config = dict(
    n_layer=14,
    d_model=160,
    n_head=2,
    n_kv_head=2,
    head_dim=64,
    d_mlp=320,
    vocab_size=1175,
    activation='swiglu',
    norm='rmsnorm',
    norm_place='pre',
    norm_eps=1e-07,
    positions='rope',
    rope_base=13100.0,
    rope_fraction=1.0,
    qk_norm=True,
    attn_scale=0.222,
    bias='none',
    tie_embeddings=False,
    parallel_block=False,
    extras=['some layers without attention', 'local attention windows', 'paired heads', 'gated attention', 'exclusive self-attention', 'capped logits'],
    init='normal',
    init_std_qkv=0.0319,
    init_std_o=0.0357,
    init_std_up=0.0319,
    init_std_down=0.0,
    optimizer='muon',
    lr=0.0122,
    lr_mult_down=1.5,
    beta1=0.9,
    lr_head=0.00861,
    warmup_steps=0,
    schedule='wsd',
    decay_fraction=0.908,
    decay_shape='linear',
    final_lr_fraction=0.1,
    batch_tokens=[8192, 16384, 24576],
    seq_len=512,
    doc_mask=True,
    train_tokens=95920000,
    steps=6427,
    dataset='wikipedia_en',
)
Each number is 128 + 24 x the weight over its row's rms, rounded and kept within 0 to 255. Layers, rows and columns count from 0. Numbers have three digits each. The size before them is the row's rms in percent of the matrix's.

# layer 3 MLP up, 320x160, rms 0.166, rows 204-233, columns 0-159
097:112135099093136120127096114100120163087105158130135155128128126108103079144192079126160101086143114113157121112116166118129122136150129107144130116113145146193121149110122133177129125113141143126175135127167130115138144138130114123105074170161164144155184140149140115124133098122104127134111150161147066113147117146176132158129125149118097121139158137119123093135186117117151116089146151168116138117122134121115120141124172168138123130134159123146103066112166130142148138135146113
096:108145084112154116115117173129098091089135126129138146099132109132118119159158149132141153105186151104116159108116157173130099126127151167122146123093148093135120129115174119137127153116131157109152156173165160136113155145122158099139148124087157073118102150120116162138106062148157129164096159109160120116105105147124111090156108118109148100137113150157109108149135142154116130133149141101120148138157113121127144096164126105149136119141158116080102126108129121059113102125111093
106:058154127135144101152171163145096116117131135099137129125140126123135111158162096111131099127102134112166161148143125124099201145116101123142132125110088106119067095144094122137138153125110145130121107166125150108144144127124132138152121133118113169121069139106122093148201165140161102169103087143118114152144116152123122147133092136179142124157137121109136132161144104120180169139102143142094137109128149159090122133144156112118117114123089123127155115136098157138157148146136142
098:153112100122132131152109132138141081112086079146115114156134145099154113128202104147136071156164112135137125146089108159119108122138167124117105123137097113137162103121141110117100103096106130132150145140134122148101067140116128118137172124151129152157115115146120124113115126165161117137114140118122108145086114136112118169056105158110177104140130132139113141117092104105143125144131117125120142130089143128088140129156098104129170095141063134189132160106106112092124148121143136
107:162078122122138162167122098138148115162118134138152170125128065109136098094128134082180107129076098155096118125139101142156122127085101141147174146122168142134108113115131147104112093099127120129118124133140089149125139129133164184100132122132134120143085130144122114142132100125132145167155146080134107131134161137143142176154162116152118153127109123130130125134145095138142167118159155130135121154152106156143116141132118132087087119136110124170139152072128147101135118131199096
098:167081111103155140129150125106129121134108128108149118136145129137125133132087143123145156135184108132172112129112173114117131101114174104154150141103142071187143131121117158097103116138121144154113130172171128149166131120128081133121150145160127121151171128142129143154120128111146117132102103101167124111150160158097134128145136125111141185097093110127097118099123110117134166144165123137128159121119107134137134042161122133099127121115168129149123103103172118115163169149109169
096:105091132149103127159164145099094111083128117146169129142146112159133169139109115138166129126129090165116158123127141141093136144135147155120172091132121161149111114124160122119201102188126128111137149108116138132135134103123102077146153124149125153141119111158106139152146121098138149160119127153100101108098120137167121121159164168139099110124116123135136162147125143132162154097136147108150065122153167128127120155078144161155085154086095146149118153091100147138130144117134105
102:116151128162164129128067090141104137085135156127162105125130124102204127155141118106127136127127155139119148145144119129146151154077134134105135138130103160089162117143172110129143111103167104104106068151164152112093132142109137121112146129150112136100117131102083169112114126149106103144089122101132115158163086127114114127154150139145113119125136128138158123130162116149095141140142144140141100170122104130159122132104111181089123098110088118177179148130128095127122137100102167
097:125128085128126125122118137132129127168112124096163088157155126087132104154074137151093113116125144131084125143155094127118124157129134093125101111148097167077142130147120105122155126163121148102125103140132182109156105144097155130167132165134112135060113108109138135134104120153099169099131118109168116081107144117132141168126145101095100145120118123153073120120146122090083141107117177137168095127167079110068113125121112145119121141125119116131116114158120104140153139147115140
094:111121084122127127124098121124165165103093144116129118083111092140109140151152105101123147160120114166111146138142139137127183148133122137153140109144114148132092123143096122156146071102142106161102081139171163170104085077101112143136153120129127177132142121144145137130145149117121132135121128105124121156166144158101086092136165152118122113146127089120153113141119104133114118145135148112126142125141119069113165142136160126162140156108123106126106115151118112046147118139097192
106:162142122103178141104130155158136122183097174134088098112108120115160122172114129169119108138121082141132109142128098144103135108122089108140129137059149129170145146076132144142188184140183156122102109118142164107141088153112158158123062133135142131153141150141147128129131118120170134142111107110083132133143108122133137125118142111127163128133119116135102134123133105114099116129110131135081141114143083098106149105177164120102114121099131140111135155117118146096127102122140112
105:179118135111135121102099116141117137136082115101145128153132134091095128112148144106137118152132125165161131132164130125116123142102116145165134138086146126138123102171141131162127102120134116119120130125146146116182122129138141154131125111159101184125125141138046101058132091051146090126131138113156117129123125176122164142160121131128112131153085089117159123081120133156101160125172118149110115089149117105157141160137158139150106133115082125138111167122096156130110131130146140
107:169167154136166136136141095179129126103124104134127102130111086138125112142125144087108099105134100138124146109099129096122124085137123125128119125109146154150173133095122136110133121149146122163135100143105119179129153089127096144129136107111123119145147122101132120163106155115128107179128145110142119141121121175134111125146133100137137156135148124159183093114158134126129170126151128160042109157135109100111070118111142157093157110155146116148138139080126102147174109069114094
106:138148153084131126076141169181098126110112157136132078172164126124114154106149106136138112137160114154123141101131118131130178111119121131145110169142148102152132086110109097157145152133141131127119118138166142113109114135135116143139116105147087134127100082104142117082168170155121123131127155162137144114148106122111131129128082122116070148132132146149140111132185102118142138065162107183135144117135090196110096105126121153105104092126148160112131156143124132130109143136117141
105:138105139088151140130119195109156123152111125122118105089108138126142129136104141137135147124133155141083105157152120144161157141121103117142154159130120105088143094159179154111151131092160135123140095118136126135098102088153074116132129144115123127100119124102105121128128081124130137160103128126094151174088083150108127147116096115108111132076146147153106111128126131184178117105127121151111133112141104127134128171104091103073140135135132093082139089121122122098120137176140176
100:083118147125160157134111148142104113156155134180117125138094127106093111091123116123148095159139119139118173085119136134141120128160140138176127145148146131078188138134095083100106100096138092129086116148142090090085079148132115164110137141091128127138132124152105125087145181155155121146137135121150086108127129116131157136158143136109110142097130123144127135131098097140140155137185102083158166148140102095130124146145133113119142155133142141145160145108117095074143113116132136
102:136111142113091139128103113145123141126149120145102119130134141166130122127098079145157115154141146106087178161115097113102138112131147171125149116108152169143131099140140102131106122139132115140112123099188169157102096165092163147149120089110106150183111144135160132098125097125144186134140109109106172104123130101154112138130112147103145105112144160079127137164078142114140084187134135105134113155106131153123153097159144115151143116102108136112090115128092167156124115095134138
101:116145158133105148142127158136135099131111141120143143176137120093099092152111145137105117145142177146111139080148177134119160089139168126104131144148100120155138129130146137134138143146135125067094128140153085181065121131101122102169099126126098106158114104096131132125134126102134122139098129186132162098144165162121139153162109110113129110124127143122111159141112115145102165183165121143122132165101129138119154136145130077090139158146119097148082119137119122129165135096083117
097:159185118158121122139130119126157134133132098142160129117138188137171123158117152148146144096123129138167130139127139128128142158157163130060134105114085148128088142104074119150121094146129100097153108127100166084133173135138129145119148147098137125111129102112120074145136157120123132150109153156140142156103140115145112112129154114078117142171153111180100068156155120119173178105118154148170115126137097128118112150133137116137144116144133137127103139165138118161160150101145144
098:147143112153095135103122108135141118092103146170094176110124138148107096099152162131133154135104108139144178150124169147125131123135098082141128163111151119121134134118150133152119097137145111153145160130087138136093121106119146071129131131153091153144154156145104179130175107112127134105125149092115115134144084167138110113109098176116142124154080094106132129167078113132099112117126127147100118120118176131143114090151080127098134107112147138143093106137088103118099089129110088
103:156186102081112139115116094110162121079124123133125186109121112142135098105111136134111140132126139133160149128108116102141128126139149102139173096126095106132124101113134152133097125082135137152106149131151078113085191097140127115135142117129163108140132115153111125128145134121153162128136146124171077157124147148149144132117106155122149114144127149112115155127181120143123144175131116120104144163176153085191087119112138103143153139186130132117076127161149163120125118159121133
097:146153139165147141131104149114150066130125110137127103139148162134083173082175102149127141081121141116115100096111178114108139130119151088165098095164129103098147123146118135108162128149121153130122115099128127162141156141164090106164121122139113155133116136116100123181162140151093108136120135094121150110108130137088095157087086175110144161144133168154144114116117122111091162141128118106132103128115185088132149136132100137140123136134101142140158158140126114092121103141103101
097:125198115108142152129147129093139132129150116119124102121142109146112132109096151125139146139142103108133090141149157103114113108138125155113096107136144111177147108196138104143104085139107124107123142104149087119118132114086124129161147089134129126123111146105068067154105136083123129137127127121159158097153138125098111117110151118150124115132125087177144100129147106142096120118095117121128140145159131100111155185136108142155107125161147129152114089107193116124200144109134120
098:094141125125158127171149145120182153128129162150134130179154174109138153155109119132108105088137109147101097124165146082137147149171141140077123112177117125127125109168169137155140131123145116085147119149082129123144107159138131122133154125130145089136136104099120150137151124127094134153162145138127158083112130120146162113089179147114125123097138145123100096097149107090160109129120153176087119094083119186133143135114111114107110160117129150125155138126144126117133134115084098
098:160126140089167139141123126131132114121127116175128149134121112126134096157146131162098123139110109091147133171152122131102103127170143171114137095097143098132135129145105113086103128166113157132165128147159142135142164134119121182126061068136129039128123116140117101143149128103117136109123146107131114148122092111167156123146110122132149117163096155133140142113102107066084165138150126129097141126122154113142114093116138159118111133085114169101147173107105149131149129105126133
101:116109098136151102124153130169090123143125167118133141087135135138080180114165125130121128092149103087151095094101155116130119150120142136132157135166138096138115115144115116095143141102116181086169112131134159107132114119102106130103104141144114131113114094088097149146135139097164165124104124115118102162166101092152101102077134134123102104141146095094162102116130140121103105155110079125133123132094094132153084105140140099110068137128151108116164121143144171141142145108156144
100:148121129129118142141161090116122149101135085121113158156127124132116106128100102142142110136085116142109150149140147099124100189128166086193125110143126090156076112152086114109160114136171113158150148077113145109148121129136133088102114128105109128102138126162109073146147152146142126114119147132123118181110121098130082134193135112112118093164157116094162114143144135123078129133124146130124137113141088151133151105093145147105148123113137132097138081128149116138129113144104077
104:095108133125135149122106133146073120070138101134090105132131106137158180120162122120163074126136133130132156137086140135121117107169121136141096100112130104135099110133128143101093103121118156130145097116097133173115123130128126099144122091115133085142139136096117150115139095141155126108102080111127120132181124093109088122143118091125177133155172104133160136104096117168125098163159151140126101143125076117104153162162145125125167171111108127140102108128153115144128097153088094
097:124130109114190100150123137117118112152155126150139168109150160120117116109140114128116130120142132133101125090080094083148147122123154122104131101145140118124142123137153136144122105144110104134157134120090180163141142123148117121137125120141172073161137156125153107082131150119129126081121150113113135126133190111157167123116146134117119080111105141115132148121071110097129117126164080116148152112117120196123189126140123143155097088144146142197131101144112086113136139146120159
096:065143121127166132116110098133093150153125165104107145146135123116127124123123133137131159158135127128122138122117153191121166124151126148145140132146166165139124104131132140136119138083094123095098134131078145090109124146148122157115123137153083128141163111140137138118112130145131088123143121161090159160104140130129151113150122105115115142141068143128116193114165131075115090127135149144095137113107195154129159157125141184114153134137139119167134108091116097090079140158148152
# layer 3 MLP down (transposed), 320x160, rms 0.164, rows 204-232, columns 0-159
097:121109140169143162147150151152127135137100098120096122163109131153124152139121135119136123144140090107110138159110065148124112171128141115094097151087152125080117131134124134114114137147128123124104113113133141108118100167109097153159114130084103150158108166105097173130098149140133157093134128104147131109168115127104119143131146176113133154153148135150126138127132123125094142151122084126068063117173132137155135149168127135104108085176145066141123161184109158135115133118135124
099:124131142136145147151147162110135137153117132140096158146110159154138120114091100098108116090128119139106146112138135094180121103106138129179122134116096134138159088148146171127170097138117122149080123128121159100146154119120090191104095160129099140142138151110109139122127150107130147144146147138124140131171103102115127105100163170115081139162149090128161107130125103109131129138145105168118108102174111098112078139165151133085146171138131114170146117135074107145147127078113137
109:107159113151073100119092130124129142132160148128118122118103108097106076190122159127131149132137120142131163141159122141163102130156121134142164120136121109151131180095191096131173111127142140144115151070161130144120141133146160128140147179114120072141144127116124113129166120107165119116129149132145154143182111117144090116123151132135124148173101118123157107134103133152081066099073124116148122128122131123171139138104113118154127121106116146108151094119133120140099083101114138
094:157093125141119100123158132109120132141137084095138126080148125114126103116153154147086070090149119111121101145136182101133140115116104116137163155111131110123123169098169119159155189168131113117155139129137143137157167167131128175124153110142122138156169077170109107137161143083109154104143100127117163140137170110136125123095148170109103164120140117131166101128127125147081129131126116152176147118104128127149124142091119137100128090129152116127155067142124117113118118119143130
105:110135152136127185110140112085100149061155140147098150144160141104098129161112150111099104116130092082112160143117113100085110109156125130103153118140130147118175137130110160124141129111097125146095096112126118150161128138119188116135145142140110082133163156124104097120103084140145148095147165080150137122123103130092136120118080096089153143109124131128093151118125126152113125122121130125131146111104149138102104153161121129130143097096108188108112074119121097172105124112150111
103:119115170141060152127125120133125133150154104105142145100105086121125155142131082160117144131101081073119162126160140130114134129134163102165117151151131113100143128109115171101114154091062111125103119125127125153116091094046133120140120150115105111134129105108085166116123116153128117163114133110098097130136122122148151154106077150138150132120136090116167105150097145103169118121132153122133154112086096109099176133115114143146115126145140140127117148138113094123101141162150150
098:148087133170144125130134115178118144115148110156137126120137079126100098149144136132080108113103120144124059166101163105149115132085120127150118113118164104156110111129137113114135107130146100128148105090087117168151122110138096163119131145116136158146119122142074127142132149110147149088102142115140127147091136134144130103121080139129099112145143153119136144118126177158125097169069116142104153146134173125126062105108093103111126147097077084139164116109121116117115135102147136
105:166103125111167112122101104129109124139100159147111105128107135129096088131105148164096142119105083162139184148089098137099122132178131159155153126148109096098111131116129088151175096157123113146167140135106133136125149102109125106151119148102143130127143095125119145113153133175110158111110087085100149163125133098120099120140120155135130094131154154169130116182128175111132096110133107148115104122132155136097116129107104173145120069151134124158128153118142173109094155105154135
100:114125140132141128155071187151115137100087150149140166113159135151121150085148169140166108150140099137068087168136079164122099132165126112124137173179170083137103110122118156127122121112154107143159123099115103117128115123108109144101115143142121131126109123085120144096116117111088111113118133132136112141117108110081165123116144144139134172147128137177128117117125117111112134173116127138080125085133158154128161118157171127139177133114127154122107150116138173114150110158127121
097:182169141132160119139102134128134128147127134109114103164173147109124124103133136113117083132166136102145110124126145131101107139143131122102111113071117138132108122118168135157149133086111162110131166148137133095122099179128130168152136077136111131155141163106113132138121104128180182134119111141105107154137165109146173149125117137180096075174125081177107087132123184140121139121095132133120120113121115112110109114107152138132143149079146137129138179118132152143172139147134135
096:094127155108161115162093131093125128135136090117152141159140111120107110120095117140116098129186140152131126110134163111167085129123164131124164150178128139128146126119150110137147127114118122136110135125124116104111079148141129126161160111170077155171103079127101148117129149135107140122134130155157139158094087154110103156119118140107134146191084132068149092131169154146127147096141158142111157120132130142107113149185110133131101128109102145124159145125150130163101143113069142
099:123092096106106112118107093141171161100109119094158127133117165153185147160126125122123088124088125143126158103119156095127116095131126088148126125141153125160159089147163190142125166156114116145105108160146100106131134119085114111133135183135094115136158098111128125139123174129108145145137145151141126108129145102108091129117119124075128120130182172102157113124110128094168102132143128119107097141153135119110110119158171138151135169134101141115176124113133132132109184149142105
107:124115136122124134122139140107103142147141177148144115126079119087095126133182149147133172063108148081136158164142137106118144119141120121109155107163077127125109161100129144123120160124143135135131117082146162090143074086149144123128170128122102157121164133091115158092161084153144081150122128128124162128118056122098141121131122148126159098137123105160153140166156134118128144111144125118143139118122114131144149143106137133144067157136141115133084143135130135124124159167169130
098:154127144152132104145128092132101080170129109117136137163120111089147149152090182141100131131119150102117124122123104138138075128132146130127153131131102102112073119145150107119100135130124082152124058105113122129123121158105149129159108172083192157166115158099123165128141108118155116142119108111109123117150136147116149078106152162110151127120115128107099156101106133151159128133148160129143084117106194124111141131083106163143170144132131109131144142122098136168144125151106121
100:125156091110117106155124158134162147146135127146134149158119125133151106096096129125153101131155081113125136098170118135117087117132103136138116113072127132107143096137137129140117104131145127098114117160107147123155128118084157129160119132148069100143130125173148130148093081160118141166169168155146142157123159166117179142102094115142152104111142113130116108131084109108157095129122094122133088091134126163149078136104147157104151140060152115124120121113140139107107171104166129
105:083108138115074110120096109147140139156150111112104108095137141142136147137117152129150085121159130120109110130088148141109138085088142121140094117113103152161135108116142111095102144155152127118127111143115151155120145105142147105089129089096097153138135149097150145126121112087101146136132145115097123169089131111103120148160094129129141086117136126114068148111101183083162132147115086163152096074119110155133129106101133188117124096123146128099113136108083119132158111134133179
114:153089138150102149137123130174128165090123101142153163110136131094149165140137124138158181115145099126149079167120087121102155079124120170132152118099142137136167142083153089138116128163115114103134162115124136110097115111095139121128120145136154125113123135143143150125158130121100152085155101162161155156112164110138143129121162162172158168132113148148114117116153148154119097095100125105130145136101093116156092141096096170111165147127125120174164110140147129102130149085118113
098:119097101140118148119133132157119120158128105120089111144123143154128116107139123126130119130133112082178132165108127127162128143137127133130146097110170142095098163061134128143153101151117095172111114093095135116122154147108108108142129153102137161115136147142130156146128149112182122152161141100144137127153075126133155105125136122169117155124120164102088127104163085089091120109082099122119129092124156105151097071153144138123178113082151124075141131078135116132097123157129129
099:135114130113111135142112138133144132167138162108112107150107095131121145112122147152078160108122119149083108164110126135161148157166148138099077157115130124163106142159129148131149089108124146160118111111136116129144146079131149133141117106122146155135150125174151136184125096126145142140178097166119123159112139149165117119120112098121153086122117150173118129176118153159102113132056118120102133096132170135123087146141159164079122125129151150144104076107137107101170120113105106
094:101126133136119159202136115136113094128141113098140162154102136130114138096132102134124134142106123083091139130153153176151104163167135153162146127111146122105112147134118081125123123177168117118107090096115143093181176141111164163134101148157118135106132112145175130136136148099146093103167083152135147155120094166095092101102131111076129144113113091109110129120081132144138126125163135164139123116131166138135107125092114119126135087137137154089146109146135142143133137115131104
099:102129148110138108133163117165099141113063148109133091129093111146129110131151126123129128106079152125130125137122158153205129075095113126106161138104101126119184121112129147112121132155112143098130120134169144157120145115059130160128143143085106112140115141121143111113115132122103140131113133117091079141150140112148157112127107121138129135108111116141124137099124108151125133139165143109137116132173090136094104080147182145157103069179131136142149098175109142153122117160156127
103:111149173152078132134121111132134121152136143142151131086132148152135114130131153153079111121160140132152116132134146162121117185069113139108113079139071149128097142100126138134088123102151111150118153112105112131157138124128109111089094117130135142125099101135130151138152115149126197160167123155142115120090150137126150138157130094141084140117161156106144154109125132081110134098102116153144134125129089148100121089135139162159140137117075064092160113120118154125104088132136156
092:136133107111112140116117104123107111129130114129114129113073167137146148108118150089145133096122120154136158125113114127148110078092086113128150113134107160143145168073111109131144119131175123137171146120114113143109154111125082118083142166117118102089097130102139155120156163110061151124132131182108115136159159123114091148136126133140103175102107125096155141128125170156113132167073098070132131096132133198131115123110139125103105097154131138136157110146119140125113103132113141
095:122168081108112096142116132114094115155124114133078157106145084133087141157137155154151144162144119152130116119207118145165122174154156155156182165141145151139108124102120129138082122159132109092118128131159135134127125137138120139145133128137141129061168135120086133175104134167110095115138141157092097146121152167133147116113143098126162073148158124148134116112117164106104122108130128144115112119116124126131161133130153139130168126114143115178122130115120104108165169128144096
100:129129123128154115159153137103146137118134129118162140124126126096056130122144136136115046123111093101085128158145134103124135154098167143191130132122154132108114132147132108093126110093117121104120083106140173137120145129122129119198125120093168132100112115120139086115116109143177136130118146091109132149179107110103145149105108120169090148172115120131132130146157130155189164085109140111152100141129107114117115125150109106097157141137110132178109119093105136113118128126134119
103:128119095124116120152146172120076166166133153100139122156163122098119115090091147156135119159102144097141150128155122150118152120101147124116115142137074166189115121098126118122122114195150128102188151148162172119157124157147174123164100166165148144137143112152097135153130102130146165099116117110083095142137120098130121128111119087138147126136142144114164123127122131111125115120117106158128107093127127183139136120101132148116141113103178104134116150158127107104092121122104159
102:131145172124142139134118132112108128127078090110151105151149117100147121135084128081145089124107096112148113131129188134174106122124140145099157137099102082121154172142134128131171169129096134115087127106136124130145106116104144153119096170126097112132097150150115115096085135078130146159108148160143163098148112144137118158151128140103098160161102119113162146165141131134089077126155135139121160143157160134131135128114123145157129146156166118106117097105161114183102108155109125
111:165176104102130126105078144173120107146128140131137120125169171117163112117129106083163121127096144167118110130116116139095117128128138140149195112123126125088122100144120136162136121192138088108101167133136168109118123118154135082115127155133139120133143119125113153138115157079123111093146153156137151109065120127168129122155130157152143144111143118122117127108140137161140157125154072134137101116101084100098122096134130117117119131119148131146104090107126112110094080117159073
100:147143136104097103158133134114085137183100109169128127107124152126082169160120135127149105155159127131099106130097143169144111156109133115166119148127151160147142093160131122152132112156171110111091107122108119158148103146081115098068120117082086119112077134121154149160136111143128098121106128102141094158132071127133139120098093132134139132133114120144154120133123158100117133131137135152107157167127145146104139125178121165135081117131117174169130146155116086151152156142140148
# layer 3 MLP gate, 320x160, rms 0.168, rows 205-233, columns 0-159
102:125153154107152129125133099127130119118121111175106156143146110125083128127121160144108121084139137134123140163109118139171135145154140119146159109152122153127172145157105139150128130119091165117138155134158159101112103094123121138139144113141136122149103150107096079089156195124093158131123122084133112088124164114120074154160131108128141109124140135131120154130137137130120099105146127206125102139108110138135173136133050120176144136154077121107137141111091131170157110142129150
109:114103123116170124176167132110075132140109160128137138149145174164157129165119153116127156150159137134148164179127096145151075149138180103145165138118122099113124127143176153141102165106145125154162118090166138116107150125176114101143118140160150139125119136130120112091147099152136112149077157185146104124105143144157138113136139119130130183160108118163113112107120143117113126102118151113132148114139121182101135148122105118130148183125118161123132084109130089107126126117111121
096:131139130142108145137174110091133161107132155094150188136116136141075134148072136098160130124111142129146122172146163161140124175115144111102181134114128114108158187146120108118136145090108134125132117085123101117152128139077137139159143122107141124087110144140081137141108118155116109116114149136095126141128138127139106108143138148167120145147077161100132111154138129183123127152110119122098135097178086131118093116168166102127138113107094145112116111170138180145140122104138125
111:159143149150127093126150131138118129147142136135118115116146118130124105165175121144159144105132094122154145111122131100157134126152124165168134114115160110164097111167136139158109107125138157131085164136129100100138142099159121139113122106126164117090147168138087172123130156078113104116119095138158157105117147130082171125093136144107106151107139132117101160141124099169137098118135104165139115181085103110152147130136098155097191129095112134167179143173110131119095119162140137
105:147099131120079099146098119124147143110150125101135182139115130154163110150159102110117171144103155068130106150142131116142150126115147108136121114137096105111148150106125139128144093149138142112157156095137141170137107139107120122094123167181142123189167112140112174116077102111109150129098078114131110112133100086087101151166121148130171126127125094094178113099125139124110162144125122173130145121113090130131111117124139121126109110118148159090136094159107084101141147145142127
101:114116096146107114158161175109145133116216132079126101103152132129093138134133168096114160137126155141145159126138161112115148097099151154126142116115084162089115141107139151133145139150111122120114129093127158151109104144132128079160125164153124162063129129101129140139117117141091151169106101144116121142118113138120128096159141125119121158126133163100147142081111154132134095101079098149143095107119150120122166137109105166116176103150106135141124163133134109151111078123118133
097:124084107123137155132113096117135113098130141189122117112133096105134086145149096138126158097130159160175124130132159136111156140129114097195113154163118116120142125126153141113149105136160094096120121155152087150118113140136103081138084153104150168103146091136131169097106128166140130164103147144121118129125141175115116121165124110154146155139149129145183129098125172145111112131123139173162148160109170124128128108093119140104098102127111134142150146130166143133121133071173137
097:110149119122170155181177142126099147115151098109125129133108166131140145146156113122116125116131113134133121131050159081172148099148091124134182151151119163169137133125125120142085117130160128091121130143120073143068107143159129145087137107125164147156154121119131113127147133136149113144115153181121180126115127137135130089133104118155157154110137153131096119143117156152116132156151128116094157107120153177167138076139141130122088136108105154139108128104097097114111114123133125
090:109156106121075131140156100136135104135164111121146133140062117177128101106150106152111142130127124141171147164117131159087141164121125139147115107125103182150119126169128147124112089131119101078133131144113128153147113179132164136155151079099175103155140112136104113145139142124139164136093131131144143141175152119124161084157128142182109110150095164113125116122133143138143116130137115155080155105197090105099136156115116151133145117091120141120123152150109144131101130107141137
094:127118182115145136168125115120128122125129107135127149152107095119124106155126116124093136125154128166145129158139156149105109121152140137131140113127129121100090115125195115142154111135166110107104128164144128118107115112170113085113093135113126132154087132110097144153116102071111154093115155142096140164110088086111146109146143129115161158226136109098131122112160126141124158081125141151126110091125140149105105082137115139116105115084117114147102108101123112152100087079116133
104:113098145148160116126138152132131135113078150106116114137117162121151095106118129122144128131132155163119118118137086098091127111135125162076170150141176134108135106164113122152097145126134133119114103123163086124130145083103147159142130131116115162075090145100131159176137120110143098122110204143107149171114162136079108107143125113148136124128127101122187162138092113122125163144138156122090108144119152133136163155100130103163140144129066135166131153156101098132141123136138124
100:113147112143118126137092109122122136128118133137163132099119113123134123099107104153142138133131148163111205151139110139151139150141142173148121140096111119117123111127127134122159124066150104100128128144171104124166160158104161105186167138138110095129125109119099120133116101158130122127120113162141117135084166109132085135149165098145150132139172135113153196163143112135111178160130143071127082132162138136106151108155148129123122093123126120123083115151165174147141102109158148
097:134144171111151157120140160102152115142102120143145155098088093178100167101163160149112141131123141162140107171109139147131135137121108153095114145151106118106123137128172140108130111089115142131147137156111139122115170150123122102156147126144187128136086104105082139122129106084118143148110148148163139127103129153109141134093118124124142155142155116115121128119146121045116162134123102144114123157135154171098091139074117142137130082114169144060117128135147135115095097153123134
104:130139141152132160131121138139136113121158117118093153088155103134107167141109118125153140104111078144152146144108090084103098133087115123114149121137135143105127156130117079134128172098128121115140124119150113138193106114132103148135119138131114121099183105127130119143125174127136134139167145136114144099089062071108153118111102094136119118089150160153095138117140092157135117114177136162165092123124104112163073131146142113112146136133095120152175107122147144150127133114104185
100:124146122137110137131123102153089134104140150136115132123078171123131131110160153101132092100153120118121116162149115133085124133115135085158097117120134129106122090160088091152136134097144123127141119125126153135104182167177159091107121124121164111106166170101161101123150151121148126139130141116145076108110095089097110144190090164115097124138154145116089114111133136105143125113135164142138175132136126134147114127119149170138064126156160145118145142137091079109149098120117156
107:138159138139180110134138122142128155140100179119157167180102121085159141138118169149111151134113135144177095119124137112178158113092167117120126163105165081082142116122135121118104120164127118133116098098091143108104147088171078153103170115115136126122154168115139124105087165160139089137146113149131127147116125181134149133124137156165108146065148135149136140142150110132154136106152096139107113113116106155126099136129149154152145110102118162111110134140115126149099132122127121
097:099147068118124140171119194136142123154132138165092094101102141110114139119092124164107125172098147154080094111144130093167118141132111137137169143159148146137129148121093108115157190120139114104113144119096089086110153130139115146151166103117113130148143110119125115128169124111126121106132087169173142152151116118102132148146100147121129112137158142145153158105149126148111113138134161134132169132136164124096115109142130172120129154101157145186136138074141113161104121113133146
106:139177104117136136123104137123178100123092162142133104102132161106087077158147154138149160131134163115092128139119148161134142165153157118109162139125171120162091141140172144134131150130121105113093138157146105123108101134120127161128151114130135116134088154148107139172099146134090122157085146140116179131109102096118124137143148119086159118138152129137131108133099164141136165150132110171084118100086104116141114087098081146172112119096108108093105114138078153127125132116140112
098:142114141133145119150133072129133115135111155175132154114115138140116125048165120183112080116152143164138143117142134108117146162152138138161109111151157130094161095107119131115123149124110133132100146155106134120142150173096171143151166082110107132109116110117098113082138112138156135106099146134109117136122143119172106130061111105111127124127111155076152146151131138152135095121131094139119102154107170151116156115122119133147138096149143123161111118107131108110168094075173141
104:117105083149156124092131146159119098095099137089129112099079114084129151119141114129103116133126142124115135130142105175126129149114149139124109127140118084129181103110150116125134128102122124056136156147132122101095156142127130128131157137150140142138115095160106104069096143126105157106152099118106140126176160152107128148136121129114107161163122129141159101087135154120140121104140210171161114148145155158140106114126139129137069119165127133076140133107108131098147102094109121
102:078102168123098149104133112104105146121134108147165131111146072146172126197176162100121173151149114100186158148161132139110088088116106116115137140101133115164126136113118173101127125099151123166150100136151145126154138092136130121105126118137123152136142124095115135098119113147140158126116149144163137086092106159155156126126114108105122122140163164146145135130088145137131111150153120142122133119120134125100112133161094141139131150100122130081082172130144104160149097130166161
095:158133111116137088122136113153110081096093094113130128105121129111165133152170119153105116163116123089122126132143130130087111094126117138129175130189149135103115110110153144117105167163139101149089143162156151098114142106095128145148146104127133130150162140167161149079110087133164109125133122103163127140145100129114144125094119171155137119141143179109159166113122166147109101125128147146173111069142106148135111090153137094113077120140136117079151148127111126121129113103116102
100:123172141165095105146095168127171117124099132098169087142148142132123089091138138141128149161127157123091103094146117115109192103122093146150160112113094112133132120128163111134139098144129113124151140137146116111146097136108174120142129111161161188144142131118123121137170131150082154116100111127139124170109152143114093129103101116129121145145115173163145087109123120139131133123097155180134163132146124117158125143123132104151114123131137140123099137122142169115152184160124200
100:117148125159123108120109178141145188124177156083180128176118104110117137073123146136161118088128132112117119101111142152097116120116140105183144143104137136129170116145163127162135159112131126077163106158120130121088099155096140122127147108148102091138122114143129109124122115168132139098096131157127136159127148104127131148129120153128129145131096184117136117131094129074108118166125109116163169119105112118111147123112085081147147171104114131122133149150144143167162148137146095
105:119130130109106148144071113123118157152144110174174149108138110158108143100152155105117173172105125119118127180122115155139146120143113124106158098127121174112103122120137125141088139103172129170144152138123147141148101121091154107145127103103133138093157108099109120138146112124149150169135110146128130169080115107103073128118104083118088148142124093090140144113122122114097109129138138108077141118093086143129144119143115177143149092118094143108113113139109069096136137100149096
104:135150152147118109146140155105131100146117140168175149107174182120169095143179122179085122116145143121090112072123095139125109119119133124094131147101091115102110074116086139121119157111098115122159117142124104139123125142139149084135090130104139093134085135105123096151114126084133117112131153129126161125138098131157151117101109160085156165104112123124138146132153124169122142126158150120085163128118133122111151152142117181125147107180158106174119119120116160117102130124145132
100:133133127129158110134168129119162132174160168128148143162116113125150093149096136145099157116161123153140133128173100133130140169117121154095149157151109090134161150122096132165114136144142081122185131132131104128132119145148089115145145193138146165121113111137122121111170154142111144115106141153164110133141127145117159098130115158113082114141070150120126091173107128076137112113096125131158093112183150109101111125089134129106114128131139130102102117140144150139148167105097180
107:130139095138158107110126142125085097108166127144127094119102097140144085099135134107166085106173128150110149148111143192122129118109153138114129155154163152146168131108118131096126124124139129124137146149102168113122082124138141139145128141129132146129149136142165125164098163112120086109130175107116118145091122119128126122132121092081112111132165134157099107174106160136112131148204155162111151186127132073125141110150131121138154137107163157146110107151107155135087140144156158
101:127086115134091117108144117135085140109105132143091156136112091171143103132112125083115128108112104122130106087118122123109117071126070112136153148137161140139121129110156122078127151184126107152103150146126114111135136123139151143136104111198124163189125144121100139128111162131124080098090134179151105097117112143103143106125167106136100100138134136197182099170137151143115156109144130137129176135118150144114118110101114137143108143142125131110114123147108099150158129138139142